config.toml
n_layer = 13
d_model = 128
n_head = 2
n_kv_head = 2
head_dim = 32
d_mlp = 512
vocab_size = 6343
activation = "xielu"
norm = "rmsnorm"
norm_place = "pre"
norm_eps = 1e-05
positions = "rope"
rope_base = 1020.0
rope_fraction = 0.5
qk_norm = true
attn_scale = 0.219
bias = "none"
tie_embeddings = false
parallel_block = false
extras = ["local attention windows", "shifted keys", "gated attention", "exclusive self-attention", "attention sinks", "value embeddings", "a smear gate", "learned residual scales"]
init = "uniform"
init_std_qkv = 0.0709
init_std_o = 0.1
init_std_up = 0.0709
init_std_down = 0.0
optimizer = "muon"
lr = 0.0111
lr_mult_o = 2.0
beta1 = 0.95
lr_head = 0.0105
grad_clip = 0.5
warmup_steps = 0
schedule = "wsd"
decay_fraction = 0.598
decay_shape = "linear"
final_lr_fraction = 0.05
batch_tokens = 32768
seq_len = 256
doc_mask = true
train_tokens = 150500000
steps = 4593
dataset = "wikipedia_en"
Each number is 128 + 32 x the weight over its row's rms, rounded and kept within 0 to 255. Layers, rows and columns count from 0. Numbers have three digits each. The size before them is the row's rms in percent of the matrix's.

# layer 7 MLP up, 512x128, rms 0.232, rows 376-430, columns 0-127
093:089138109128118130127170100135132096096096114167127094170099114168118083180124140165046112123113223069137172153189116060208090137156186095140163136133142149197141115102090137170118091120047130175150171146131137127111128112135133087111085088107101116153151185139143136104116096116109137184134138115112128127137093130148119155133123127116106151124052172122087091179156109112134075167133
101:158125113126133128163081083130143180123069135187089119109198124121146138098091135142062118157146093164128170106133073160125161115179095198142128124145149145124152075112065152131111076034073084149065139169137155085117126126160126109169084156145122146121119086119128136136129154124148130143153159124095149085102158109124104004130106116121154082087164111132094135140117150102104121101167
109:093126095148117177104156122144157164139121160155142122095100145158099151131149119095108111166118191166086152128149193122152103135117156088139070092092170086106117113106104164185064175169164084202090110140109127100158084114107085124133065180104155150105190115150117149166071111150154091138094129150159121108139059142162151134092098073141089069164125142133075177168100147091142109123163
099:074109111130154184112133137106095108111140094148126163122138134121129176172174097124120111095108137115131186203124156139119114149076045089091149095185187141091147092158135138149103133088111158137117058095147155110155152127138160165154112134158167172116146082162151093138124175116137173097106101132153115110145206099135124100140205162129141153086140129130157251141104101155136118105089
111:134179153091109118167098067126124118126138142075125129113144120117101162120136141094088124131106169119217130207082089153128162164171153112107130148106106139123117127125151152139094130155128132120209073138178159120198142115143085138162105131160154147097175160163102141069146075187143139133116072092140127055112150149169182105101067101115130110149077073147132118087105142136209164121146
114:161129139136066116119178058154124125137146143149117176133108153099126134132150082107120093122139106088176106113146142115084093101129100106166144125168176147089118119117114226146159179122095136121147110125095111106116122154152147102144125092186157103088163191130186152126148155104130099161089173166117100148115100160103132144132027103134130159052149106146095081196202096108196116125100
099:142201160135106116162093103114157123130110143123195185152143181100091185161099133183099109154096194114110095068134142078112121087107148100162158106146181151091162088138129112124132120115140114079102160119144152064148155027096144037136122135125142087140111113103143139135119127072151093145123092144119141096139178142143133107153154103159182124114122202150149067117197152143123129134125
104:144139144128112193132160150129165106170132156093093129094073116086172110089099174082148133079164179060090145106125156125072140131215131165064106113104086129129209133062183148100118171083147131161127154195186122110102107124174106138090130180153092103069136128130126112143123107044113139109119115178107127111090147121123111160134152129120121178117154173110107123107133154135153114143158
114:077154108121126076096161162178190066083130165112124111139141091138098099122127127142113094180159143104183177136105108144132129119170126126116116124218169157167137152157157084149130121102110151149080097128121074155150092154181100106052147133156080154074125151090114088117088139131199146216125117132180159144136164135160148171180097107107130125120140089115142195096087115091111122119135
097:082194136145137160109122145138201108160114118064119145052126080103091092135151093090112212149151126137080091093109136117066127140085150094089132139072165142139120109091129153164107107158103112129099122159106163157149143138165071188154159163135096121152071105125121108110119162112122220137079178142119093075133165139105097120162141167124137103160105185170138081108155116103086110123157
097:151110118145091189201138189121160131153144134123163088093062157112170152111141118131143117145116066138136081183112240115125113095133173142073110162152125087128103141127099147091104140119113213170129144131109099127130146156166169126154150180140175108158162087176082123169152141135150196114116121157124112142086122061115102136094128134087176156111126140127144155143167155135173159078172
082:148125141101117159096146140149134159140075088088178132135160108077081122092145184101064087179103162181120130123150159139110225140146114128127181145121134108109135114083062099132168154129165187177160133141117099111094063139176122144120099063117166123147110140156138069106117080177165168114174080176136173167112148127132128145135124086100151171117155153155072101150134150141128072131090
108:150135142161132155165103186206097122127142197146123175143079168132162122110166096102132122158196126080097138091138094122098154143106138114081103140104157082154136152126129095158113132155094172167116148137141145105130156098153139104066074152118095166130099105095115159107176097149110130125139178176161126181167113061192090124218143144154141074087116116073152172131175144146112103094172
107:131112116128086144108167137139134142146041128078114107138160126128097193102142129076126137136114168084083173156132160131104160173142180103154155144084145120127154128161125063037150143099114201075065089094147172172155186105121120146068116121110152106183091180161149114113059104142152144128110186114106106124123121117153163123115142121112113140104153186100117094151127141214149104128114
095:141059173068078093170135127189150130079070107200144133093128064035124133157161146117164164128144158130108146123098085136181132134136079108109133150133131128131159158139078134091135053128127119178140122107115092081145135054127129178112128162128143171156183156133070166130149156133102133141121086148115095154145140043157153137108105094142078130146116138114133107137104113093165127178088
086:133118150098094093135122101139090179181095132180183153120131142107138165120139194135112116120140176117128165133080083119126193174151126124162086136150155125128195085104154117152150097103112097123118092071116133101170074112114094129167194153135151124145095196142135015135084148100123152156123050149103131178096131114137086129114162056101130154145109139143136123135204106099133092153141
091:090112094129183154141171136128153160109095141161150125140097046149146074126141056149073118136129173129116156157159169140152098119129103150124093091131121155141124111134132107109164122065128125169133214131159173093143131081137088175142138121132150094083096076132145098106114085128116157103149130171154110129104083095126110093153090176192199144162127052171188126133177082128077155085153
091:153156125200077175099138116121127152147077121126140146100101122129170161115133109129165142111144114184075098123115153170151147077133159117170135134158113108052168158121130160126151092154200184190069155110145151154119187100172117131118145110085125134099118119139147090156143179142132051115157109115106156112078152092105138115120129084180150089095173078223112116101135109099155187134092
082:176139142176137085076089079163065122121136135119116071111065145123124139157133139166093131145096098134106145087108094152172150093159119079138114127135137072125156128130093114171087121160115108137120113139126128178144127068032091140153104163157078126134134167115095154180183120158054144173118148119053113155129112091146111137093160163113206181155065158100122160166141137146101154115161
105:117113142112141144114122170094130162082122124097125157149083117192059144153113117111185137098151157135104097094169143050101111112122152078108170152164146064132060136079134147119128160152144105113116107180108114101056182052129101117129134117125140182126080151124131181145163096164140108171172154160124088132152194160170107186137131136136085099181115120125174110113099097114119090053109
103:122108168117112153125124150104154088102151166095127173095110128098056177090107147129133133058137097057097107121152133132151141081162152109090137074112118107126097087128185129067113162151146106140109122113119145109141133174161093074100188121171103110094117142123143107130045124154102200076136183129148140117150161163131136123167103101153156166178138122174151072101093134208109092090194
093:142145082115149166170058130117142142136096147112113123152119101189100147144109203105161076099171134142145160147106109136154121142125114095118142160125183113089114097078111156134127080044055116140121136074167126160088097150164137113136045128130083090081062168175130105180107128095122082072149150158134118188109123047103128134128128127122101139070130084130117143173119127123130143181091
104:112134118153138158168205144170140102135154153127106116162072087099083146118120149111132183124113129133120058106132104201116146126149128070156112164065118080207116168133204113108179159099081063136069147125173164120122116198155181120153141079155117181084105139149121119135094104075152143113133170132123109117127128175164090119103139102118101165088164126123156149141124100110132073087160
106:138171125111095114144147131122101122083096099146120124085160126125147134084140092083135122117160143184153113097128147162118119148068169097110077183058107155147090122127112162127138081169104142068200122099133144136096095057102088112130121196107120096099110177115136086133070115117138143157123127105086115054102089129141089121083109170161125147149073150089204157052104163165138092152169
096:178175104141149153072062101123100098138081140165075134144124108125156116090074114113133203108178177115114130147128144091180174131131123126126138131181102103125176161154192133128150134091110105131111111085162101118113168100147166113102058123160147115193132178130121140129206160186131131124133138169060126066071129066135129177148143157113130104143130164105086088111130129098160148110190
103:085124179125077087136090172153115099096161155137131174136195137107132132138124116075189145126122183163205089131120165126154161075155096147141170157150138167118140113101155130114099108083105125157080117145184129100089132152079145151115144099102137118087086117170138137128086141188164097181112190105123184082124110051101129109122103107135124141076098125203075074137128143094082136164129
087:095109106065109083161131082102078128143114189126136116127124117086105126156150109160067127145189113175074075083151123138062064134156154133115123111123144115143133115082112177099160122068108156198173135115109153116185126092061130134130106130175128102063139073090157113158131121104092138140216113163102137104087154107153164154091129133151152189079112093137131157129094101151139100132089
094:159127119124112113169161133103130153111144140118143088137179118078083100141097132120107096155038155127103078153116099165163123089118131114156102133106162139078099151104115154186118161122075134143150102091139165126134159131109123081138095081120171118099126137121127120139155208120190199161088178151117151164149161124140140123161130100155070140076073073124074103192084077199142093113186
110:120106120174072127111063150126158101113151102169100076184100134161152078099094107124069107115129138148170115187175124153166175101113123143127065158133098097076118090086122157068111167074086138124156127118138153132161146086178151193208104140139179126168182138106110129161130160127155078117110111178101099098085179106114115093058131138115107138115157181135102112089120131153138172118150
083:136076118139088080106084120125154111107163154097110104096104125126182141138138139138116164140144126188113079081147165141117152100131246111103145163113170171058162100116095110090089121125121139113167093153178171109127121116081167142085173066128066123112192146112140171111146159117171132143125166136167148145139138079106106152104137104118101200160115140121155136104116230114135149090102
116:155159142157133129097142014179151118120151112140125170083163134120210165073124125153078088079121150148114115146161107123086154138142141170198082105119105137128154103146137125120146155104078115151080110098112182197125119185165135085095111159072108147105142139114150168190126126116117133174123090113179151104085128114151068182106127106115170117098087122159107086145113126116084076095146
123:107101089190081134105115094183128142140132113116159091106132122107125089046160062141070084159093083161114124151155103174109125110171149146143162119105132135132162102147126173176131102206080120079077103140132171112135145150138083192139143086118126103148075148162108128119111113195139149119094161184167084133139130137199117198095107206138096133169110118118141160121103107112125169102120
088:103219139076137196092098057087139153112123102124160147165158094119102077098095114121093107135101144136110118118125098073125125160109120105121117144161107144083169115154120136112182154094125131131142115072131137111117112079110094141177148131049105133096132186136081136088125111164118115178165121132153125119074161138120160069165172133080138211089107080099169073160196104173143128133127
106:136188158145116103152136125174182159128147145131151101181152092088090129169117155173134141112157098061171126146121149185136145113121150114131151109153126136119107127180121186129082108168117129139163106065129106083147167171110159156118128161154146180080131147134142128149134119042126202143041127172072106171135082125133167163110185177128104097133143131135099147082184083180132126134067
100:125169116125150171182141165176142167081179111082114105134130157060142077146149120109155128091097161089144183069099168122084065115093104136110121194119096140125149110046092167168070118101139123175093134081161163103096077137144089163154112098111072105117134135115138142113193115103181123096134144124191123152097087082175185093124135134132156130097115157132159136154148162133105126097099
115:130146134162105221069065169126121159119095106106098223173074140098104179075146122110127129148152147138120123181124124122053086116137081100156128164191118134128118145187108149121134121134082150140161158141121129177148127142156118122180094191139128165104135126078134136099119147166097142111131124199096108142125139157070190119071182089141161147092162137118132115142104136065117107103155
105:138154192120119091214121143168119080157110135108139179141156157109178136154112133161088162123152100109090108142114089168169113150116108125097128090090112137139147119166103129089129046088156150089089087144097152107066093164112071091124099115168077063134123135167081124133152099136136191089132089134099117096095129094201127117121167132081145052121122103062077142158094108132159144119124
106:130114088161160106185176118127104091134118145116142162155099156172068194127131123058109124062111144135155105157170082105155164078171102097161136110167146114155112107108119128143105165093147114090201123151116158167103197070143140134139162113152162135095123193065148057152153113104144138111128175157146153110117100066138142104126128175167117119132096091162157167088130178096172094085093
096:152131072131151120163108058101151109119139153137099146087117084088115174097119102120147121147142104158136149153144146103083169089135166133184122184158200099040103101141082112101164070142095137116150124114137158126105123138095124104141117098159147150153144119109154122088175122150144181128086078129164124140129142087102150169040099139146174090075123124139137071185111132206121074127201
104:143134111149170170144159105171135154125111141167140128059097078160123112109112144162142031134085168096105198108144124138152069117135149112145088120144108114140185074129090139137110096104137132184191150144114155178085119116082147104134126071147067138126140142120148122151099040179119088115157105192160126143139066134157089174119104105144155110098163152114101078055124094155133128136155
105:138128117135088132121082093137186133164113149147157133097134136130092139113098157107111110115090159114114116141145097209084127183197129068090161161140101153148193089085135106129148109123112124110064131095110088146078184109072114116080109104135062157146118152147147154142055086108093177094163166087135120122173105118153107117105172088102178138137174185136226117146108144115173131139116
100:093110142102137153157134135201065104164109179126085118124154095131105095111087186157102083095053059145153155067147107132181142127105131124104101102103126100164097088075133087135135139112166168118128122162143110048152102164114101094093116128106113069093071153118171175118108156074109156142110097102098091166097146104181162121159147118162129130088136141102073193118130162144071126138132
093:092158120101127091187185191112101142075162143145116138071159122118114135139130115116138199115193142113078129154144177194136140125078154176079167105160110122103125168145186109100121120079157162120120181083134151090128135131160189157141127102149179131075149109163133142088148145112206164115082107117154141163098170109161205165108140156092104157105149109126157146099152131155131059101134
074:059136130142166104104103181153103155166096119073110124182108101151136165090076139171125131096113130115098109102115113090179134146120131120109145144086155149142131119146138140142157116115117178132168149089178130114113121142102093188071108136131119159156112132116114056198096142143086193160082141104163177180190119054143088126086164094132158152119129135135108044068194120102095095117092
105:088147215131095189113153160146130093147079160089141121141064161160101139127082167127167127116102150087194070201081135068123155143151135133115146130128113160181094165103128163133107108118060135131126072104150134138146129124177137071156092120141165137114102149124126115149141166147099138155135180089168059160115139063128179082139128133173122143093159058110138091115076147133110170134124
090:127095205168148091126110153099099122107142145161121129102151131133124127177100115174110129135198126100141126083181095106162153178151133148065106137146144102142127133080087151179119122138158062131154138154126092144136141133158175118140121121146159134097096118185087109132146055186193174106055108189114098167150240106133109163083112079160131150178100128097108085111126159136126114130123
088:071118160121081145121096162120101103110037172114182175181116140207111121127143159070081122095100118151142155117131083151178173110086146113098153121131082072141133132159095106192096104159168105128169171153084128163172156122201138114169136142127154191127174075130108129115130136184110111096101119152139131094141105107074141177134184141121116098121099106117139147107140055156098109144122
104:110101073109139134141150115168179112104081215172150141147144118170146108074132166102103024140114118125141141148094145093126177050118060156088126093151088142143121148103148158164120154166084101137144121108102141120132160119134153132165123131165100049116135076135127187172096161101146151110169107148094126084117123139142082144122147118157213135078091101094148121175182122091153146143134
089:073090142145173143066142132127146125102125135115203164100094106102117151138130127133113173128155165124103161134111159180144086183161158128159162104126101110147145144180101156121194114125115154109164128173115164117109124092092113100148155162122073096140146155103137148097170132167121094121115105183012124088172067130126114130154105177120142196125125160086178152173085094170211135139146
098:124099125114136148112050079168169092182177130153096150059115152131126128128064206129146145174125095151122184172132133144135131097154151080204177110084134161144139110087122089121105142132086148116163123135181117079131111071102130137124071129146137128104167125143177114083169085096112134148114196159141101148083153079132073158126117105072118103156097185117146140110093113106117166171087
111:181157103124122123109131078109077153147118136149147162127072090141170106114052146091093093217196157151101123136118086147142136147079106164099069135125168104177148078130182144122126132134124134118158179130121081095167140138085065145146102071120174066122158112160174128108074119187106166105153156116148128117066125140112155166136127131101116133097147099111104127063155110208138136106116
101:165164187109102164121160107132140106079130063121124126108150129080169133097101161198110062103139130093152106146161087173103137130190136096100149142094130102123131118144110150106144158139119137097176194091185074156126165087156156165074128149077099099095103135157095121121162134096066149074154125123139139119084160107184037120113133143065164149142143159187142128123144083182149148115118
114:154163141127123149142116156179142075092162116116114158149128130111151139184111163116114121160144144103133106181154088142116131078170203080120136185079142190159133119121147131157189110167177150084161138120140105159127088095141112123080125080113102141085073143120168166095097115163146191149143090118103128190108142108142179134096103060125172155207076123132111173138059132173153146100168
100:141146109109152175135069120181125123111157147169098098123129080130076111133109107116119085122096180148187151120126151162139143161105099105106144184145115145121163115050110113176135064081111091117157108134160092113184085146039105130114173141116122173137135155102168147121101137168129146174139158107083148144144137090181104076112105144151111189139069079114135175122147092108152024108115
112:157165129158099117143175152175132118170177139115144132154129081152151167160142139165126100117113053124122174182171174127137150142153137081069133183135177099106161162118116091080162133122118139164172122129131050108154131153167135133066094138130151141159137117165154103154159145126110139139137103156199219134154063128114150136129085135137140168084127204121096058116164179076149091139124
# layer 7 MLP down (transposed), 512x128, rms 0.0575, rows 376-429, columns 0-127
090:097140110127117151150088077147172135102172115141140135077114115157113075114112135075130135114162132164181153126120138168109121169141198175155122161111108121104048090125164165146127104179143115109130152088142143125046099115140109126167135094188111056099175161123109128108155139114102122120153105131162059135122092142118110217113148123036105067104111081144181126093094171160151145161145
097:084095115082152097130117203162114085130124151127148151141091151146111187129174050102135105186084131118120115103074189107135177131156153191171097121084142101087179141121125117074095133067120161112163175129102147110136068139175134132073152111160119192140162167114156138114127092160138107100113144104127116164155081145156100218130163155091113189134102125165118167152124113142142147085123
107:112167107127100163163096165146128102104094077151098144136062136047093151123157142129157119140122081128093160147103137144130165098069052092112137163103120109120119213159091163140087131156166131105130116170169106112069139121163082100176134080148117063105059078084133130079132063106106131072118166149127159099163213138143176120137130114142126138102075103134098148123137152107140117117117
094:179113163118090107153105170164093151167082174135134099099116154185072129114150117138137139178118102143159039093120152105145161125151152163181105127194137150094175097187161092143118067145119139056185105107147156088148113134129107170122101148145077130102149126105129138115114081126150133105097136074090125113076144148097198097145089154139083091119110070165048111103105152101137156131149
102:147170146139187220088134153115151136071186105127188142126096093102153132112182147196125092115156086151102189154138136140104156150111108124194140200131106123140200145099115185133110121085126104092115135144072155094127104192155149189143123062140091128159140124088157116137081143134126108146179173140082125108170140115123137139100099139176092124096131130114193123115092141074140111130150
104:142118121128138094165144127133133122207143118109113087124177110120070180141107086163089101136092157088141186181127132105130163154094138121093143121079136108131141151121094165104126084129108151131092087124146136187168106064149117134117096113099077078151109102119071097153123144207108078135107129146092204113123110097112092121165149163049153174184090054108127189139154168126107172129111
101:154089124099116068125189077086099097078078171106124114135131122091145144167151073114146124154134171116102110100144102136135140146083086107130147143132165167119086084080131153115118203121148118110127133098158081139110169151108191123116178133104075157106084132106128127132145084069128096081178138186129147120167069129105160054208117102090176145064134140147061106123112145123117157124095
106:138130120110096106125112148130114128119137114084067106128119078148094174148166158110107114139105122142136153120113130136160113175056107124115149089149111085117077160139140153201107055141109148159133103074145176128125179164094139186123126085113111163150142173157159118122075132251165082104133101069084157129086073090124116124096171065133163072170111092146119158126110104116122116078101
118:128231127102128176110107129129108119122125134102097109161110140120122152112137100156117116120137128075105099118146140123134156150173055128061158153100141063149144106137187176135107105143065089128183164122077196098146105087113078149186136131131182132136140123063115140161133215119116127132114078143088158098185144117086156072093143119160097125144140140060145139107140072182089124126136
103:111156139149140121142135158127131110104152141117118114182150151128143088174150135175121152149162158086124141153098214087178122155119100138100120099121132189094157083131145144104097114098121092069138143079094109138118170191101107102129118171174127152151169190156131135129149152095102132147092195108194182071110092155083148109100144148141128149072109111026133118114137185163164192083158
099:114179080114177140153104147117114153152117146109075108163068150075107177114135145158093147104109119112118117106163107107129129119133118142154075127187070189146149088101130138114072121147159117191092141096108093159160189193139099103119135109165162148125096093150127182189111142126060138130145180149089124211094154151159099111194077114125138088151088143179097166159122116090171107109128
081:118100116110090154037088170085170142118127045146125172151084105111096118124133163109135100110116155167114156081118178149146140123137147107142174101096122129119094085114161114159190087081142133125118117140123212140091160152182094124146122104105132129128111083156125097141105101073076170109073148160143094154114193150195114132157089150139171091068115161150096096133131158122169104115201
103:139090125125107107152164194120122151144114101125105161167202186100112178129157123051144122137108155142163157101159092135144145144074169115153119199086164171144090156157151068163159166146095177152105108128159092115155120174127131157114156160147131126111166101129150142116145148129180094148138133108182126140180143102077086189153133134062090095126112116109124088144064188089105150082186
108:149146151162153114132106159158070182117163169143126105100154094100110087135150091123185108147123098162092084140086212090124183124162131102098118102182096107164146139142101152121153064125182057169148171141138111128059093137110072139169056141140158150144130121096087117107093176126156124200106124144180085074098139095152130132149168136112158108150074171144151105141092107115107148149158
096:130177127143238127125135115073084104186207168101108141080104118164111157168104124140114089082145115131117111121102132099078091049092094164126117106135125063097109093087077120133134164127165118102132145159135139150167169177169127126149097090155125123142080130146128115116086073086141137142129155128177146065113107155165142114195182108143155142121170154163180121141174115121111181120143
091:126127111115126163097092195127113125061139100199090161130134102165141107184106149125156123139102115177139156108110119208134136077129115106141112105096095108143109098123213067186140096144156150165142134101152095141087094113140161115180171141136088135110139100131140072100107172102083109141112082165147160130144182099148090156098113111138125112179132144213170135074168101142120147146214
090:108129097165113151119110035094118181126146145115124132148105126127119162125070121123069139097122081100157100168154120091118118111123152124135208123127128124120136114112164126116208150134143130144149070120137133089137152135151111148159121091086152191153094052054107187095103154071114109183135169093063170107120132099134080096120145102141088148134094137042111068174162129089094131147130
090:103165057141187112152140159125211112120146106130129154149135145094111102058073071083177160150084146131166138098133133100117218145117138098077121126156135147167176123119129124091138186131173113163138102132191127178056148151100084099145128069141122135136117106133134157146094109162132140137158096120152087052165125160134104132140147168118150152077111193095149171134138073160134108158139
075:131098133201167144143108152189137132162142188100103137145136194091103133127162111184140160082146166128104182127144114078160148123123024115162086051123139103145110123083128138132092123166083122092140156108182118131082189127118144160162115118116092085133145103205110146115137100144054161150169123140136176204134142135156136124134178096144110123078128118155105141148141126108141079113179
099:067205139082117139155049150090108166187128128151111149138138137107133131101073095103091128134159125120175148145113115130106145090110145173135143138123145119116134087144142114122102140181124134071104163057130169101189065127124220130105085047114126131117146108150162118108113183143050100142109105083145155139112127082122086148140103138090188124106095096096092140102167105187173107131111
104:203156110170111112123106108153146141128142146057181126124171161114100112096146193108067170071116124139152181142072132135106125155079182136126115108115179126117115135133127103236087070056142131107147061063098138129141129166117172144127100060122140141167090128105089160129154108124097085175147151106090084133119136168172149138127126109105140083141150129105146152114152163117100176153141
092:154103102134074148151181122107114107102093141098090179082106130139100130153124135098134130104200104124142131156153135188097099124182165100153096124069111155155175092062130110129078111107145125120024154095132073109160130113109138094131135127152102148189149201121175111150138136103163130133083195149094173121116111123195107125158107139112152078130153152135194148155090195134183101126136
111:115123148140100105111062173112083159140100169106182155101173140150117153156120102099136154072151144123103113126146157119173178099111057145149114091192103137109095128127128099135145111128195168176150155135026144185176130126141109140126154129074136080094110094124114137128146103115151166050143118081094177210112119131083138146115162096103108175156113105062141100152092133144153096166145
106:108128130109117124058180112126135124186049159071132142089145163118096143164134083166140100106140181080136162153132070086050159084095102165161093126211134186118136111144105129182130146106105125124151104154114164154160150093159158150108117081108107205086174153111118128091136171153161076159111185164138131089126149139139186099125100154109141110111099128126133170158116150135086124118183
097:151146163095090116187127135148139150168135128144144113105147115144161198106172095101129071124053144138072139145155156166123129115141173135140123133091144171222113118120081128112103084144127114176087107081150157122138078175131105124109072117093120106125107108160129117104079122153149083115162165123128064081151100199127145104055141122137134109102161083134200091161126167132155121153042
104:125210127161086155081125147160130159109153090139112128166176103105157136124124092121108157055108170121134170157204150110122137069175133134113106187144157146173168162093176135114101165114189170101124170076156190120083170139095141168099123126124165132153133109098134070208166091186124122084121148090128103156148132106102122133116095109116135126127116140126085153162069131095105134204111
091:133111143180095172145091065158197168130162107145151143084135145124132106072106096152199100098096182120058140068152080172136067090089114172153181123132103160149096090101137162131141143090106166087146104074102098143140107126171187090154135121160145190113075161148122097126140119095110109156126117068143144141116143133125173128092164168123151160150167139110105145104102149178070086118133
091:103075146120140139164173174097138129138130118114117148136121175137138159115098103110098073170151131062100123155167141070127178114160167073046165096127133117091132130146125168097132130149198094139122142115076121117133126166143180123106098113132165157096177144097099088109121103063186125126089120170074160184068141146183152136122063115125161173153105129139066154190102140137107172079151
105:199118056133149101185113141100128069166094155132114165169180108176090176132160154104136118095130092122200134114168084101108092112141103146103138137064093072120121104146133128138066141093193143138122124161134144192128116170123110150158152192144198156117151130109078194161127127198152156130150096144138061147138113103122138133142112096120164099133128200147125106187118123159136132154118
082:152108157202062073166134106163102192137164093167166140128100069152127152106125160090145133090127110118069077145138115074127154114184097183146156114152136183114131128132104141122164097103122162144069119130085165153105131111093133141120103163175174161157089076141122109132111175197141078136140097130149155132106180172116180120140193107103113079190136140156119166155138114138104079074131
111:076078137109123057113129167102098121179130203137122184164131111120111119135078166080083103122183152120109093128125091135078071153132147052083141125191108100130121157114126078120187139179144158105153111106139116057135044124110112181130094143153157121125146146106162151129101080074128136113116177152123138123146091123155175146101119110119116116147178141121064139160150123142192177147094
111:140069128163168137161172229150124141146126181116144099202142147152150087168117130135136163154110174111112097160144152144127127145117138160173178151152134146142113087122101150081128142076161135128121110095092122177095135147150095123159162149105125113113130098114166193103077131111172154184118113138203045118135183150081093134177203098118156127098094136115166123145137128148064069164145
092:148043132136138139095133114158114156123118115145138125165177156150135095114057150105129102118079177122096179132181076077079083146189119167156089101071153133074133160120123082142131127167106132115149124055066129158106189133135067148108164106113139093111103162115162170139159100139168162095092151076103169126151178089130096114181156097121123156126129163128093159067111126155101169165109
098:134130113164130160147132146124068108112104080161140125145090136150162156118142118116106096144166135220094190138110151181138163147164041165108120146053151145161143118107132115091138142084139166081101096172136085175122071141119094084147153142119106063120091145122163163146089167145133144058121092115128168125113146081085088119128118147117200135154156109140139106162128152061070154125191
104:120116087138101094098110157103112154177113170133209127217156150111101108129157128124179106134163131092114116142125158156080153127127146137183113099093097106167156184173158165103099132187172109151120123189067104148163139149133100127102115076149083199117140131135114121156084118178125137122107158169163084045119126166179094170091145092120132138062111139133134136082142114098077141183123
105:177144102164106154157178069156155110163087131127113146138122152150160080162139147129128073124101097118147153103124134089156146156154086092139091140186148176158079156038146111118083164116112047128182181144117150124135094148126098149110053057171151148120174123130148134111093123173114133150124138133118111114092182077080152148112124095157126127131120124113183131227104172110127097176122
101:115149075158118118071192175103149188173126119144121185134162120110124133094089090133100145144139160151108133100150135214123144081074111114097137120163158135103153111142104187099191219144107147080076143103129157140153110158180137088103143149156146121143101149179142139157142167092099189171100068161105140111126118123097140108121188148115079139105171153145105136171082179142109161124079
110:151165123140143119144127053150140150174120131149081183118167146088101097129140120129178158094122131138149106174112110137127132112122126138143151117157163083160187142114134143138141130133171104168131159138070125107113092157143127079129086164092080168162106177136124078173127150079119157162121164091172141143066118136135159126116084119034135163053092104073144123137131074189216140125203
097:125128171116175071115156128145136171114107125092117221132094142122156097123148123142105121186161138115131119116098130170164124133181081124114168086125057107130150155149164104187166191143112174154112186153121099158120114113142135102106125101166161115124102089141096178121048158135139047103107184115090164140120155138185095095177179079150114120207105122142088115103118184129123139106108
106:114092049138110163158156112124110132102145073084123111135140122121142112172119137114063094153114117195140119177123069114090124095123093150135110141106115175138105162051158069109163177193125087173142104128159170085150089132151142158073130186115172150116184100138156169085141118069167164104128107144086097081127167138103171176081124106145085076104145130126073149149120157156115127159120
104:136073085147190102127114065114137152094102084084119077163120169139112110142104160097119094130145186111140096085115127085137138175099124144115121139134154108150133154155143095107168161117177134119137134136112156107110082141102099115181165160119185149082139156093056149118139176117141079165100126117109177074070170082109162117139108127142124102232078085095122119110057112116122147057164
110:151132111158044099088100202132187129137173127095146067175149118117079115134093132172158166070121144098154124175136177109161152137100103128131148143196159138096141151140146091068139144145132049122153148109112160143085126113103161083157068097097086124151168117132073094162157080084146077136065125118089131150119120115152099176123098127095126153180154114175123126149155098107108153100078
093:167138141148165120174186137160164134143100184103173133127157117129127057128170107121114126170131129139095125125151149090114139159090134164094124177137153085156189152167149117122066111132109122083133167120133076123118176120161093134105093188173029091095179083078149107113127143146108150119187092134108144082145172129143164145189151124110134154127116139048176125117142124138127085085049
074:108118161112201226113157087118116204119166064112184107102146143152121150094174114150114132109100123136124144115107147131096142182091192148124098085118131097140205135201123173188135140113100105135157109155032095127112170113118085168155129127155074105117152154146120121194119096130065124139101156099118145166162128143133123118103092156097115185150110083161111133134081125150113127132131
106:138075144170164148086088124123153161142153149099132116101152137166146079098096072176081117137140096156100137148171056098079124134129041116140145077096171115155157090162119095101149141176112088171110171073137122104137142104164077184106109097139177117164116138123112156159158111051135149130132136145144209093080129077116156094119171112154124138184123103167143110117119192168166151120123
089:178089110104130107117183115101095138162160170130102080129134137081177143098114158135143088136124054127138137107137197130139168098134146072136144133071139142127140101156122076142128116094100116132111083143217092150152124175177168140133130125104152141096181141140143114111136152222117007094203119103191162132152128100115085122097130097151125153148164176132153134106116143092123161125122
085:156179146136158096109085083160168171158090152127116094140146108174089136118129147155089122136108084139111100172142139078133143122086081136152132168135081116098126115130057129052138165088102116175121115089116148070106138154088078105139128147065127105115123033107087092179147118156126112129054150122166153114122151192124114148138191097105120069111140106166117168194146121071160150144115
111:120173136163162153136193065100100167130154083089117137100167109106082147152151112167105143119161140076080160150046083069112149124141202138086124137180145122140117120159120101139150138130185163171146109150148171176091145124120112146134154185131169153129145123136117101111132127131171111130108151061130129094065168091108151173058170146089120166129107160198097089145135181162153085107125
097:152135111115097148179090113189162160112116119047197121093149155192110106116131089129067160153138070117099149085114116148135164155123093106072092166103135119093086108185133084119168147169131106120104138118106118116150054077115119194138098137125167093144143082127055154108129093081113014111132117124143090098155109093100150138143138104097131162164133112133122155141138066106106130133108
092:085120150166120139169134181155137145100108134094101156134136175075115177175115098077129096071118135129125116125124116181169189085061102122116119162160078087110081102132120140137200126140141126165096075139110142200095154137098124133197194137125115111101129140190095160055102118152163096095162104115121123141163100133111136143165199101054131124124151097128155184154154152098121165145112
108:111113135123133028115173085136119161115149132109114079119127109138106101180076149135124139139139152151132101129088162145168089118160176103149114154167155079068145182140155087091130104150123184116095185140054139099163127097177137111098170145156079131152100073091121113059082116068110177149107125141115056160134102096195100128123126123141112118074148144093153125180129088142155128157183
102:109151109070113152111056164155075113098150122147085068163138113149127163135151077073159123129072112142138111037127098136136145097135136109082132091080119149179081167147126143144094157120096120162062125146073183124132155135146153106132122157120178123199142129133104193097149140148148186120127115151076106143116133151127160120083165136135177114100133135156086056096118064093156156191124
108:110158127148139116205127112162117086042142091095164090104123110129155118166157123149131119090122097090102169103104114089135195133194124150147122142145128125152192112176094073118084148092151118141100120067174128113098117201145132147106161101142120135094130134126172108162112091182105151188141165187088083162123230177188120141160128147163165123136104143134173100087151117109113133129127
101:144111114113124149116140134176186077123148085163082083081123156089150112079119132196176092123079134130153101109095151157180103122113103072215135101132111077122140143146125098055132101116103136106148144162156130090131164135152088062087172112115117107136113113080161133174198109130109107198130138122148127073180146135089143138135146154150131084114070120077114087153144075134105083096082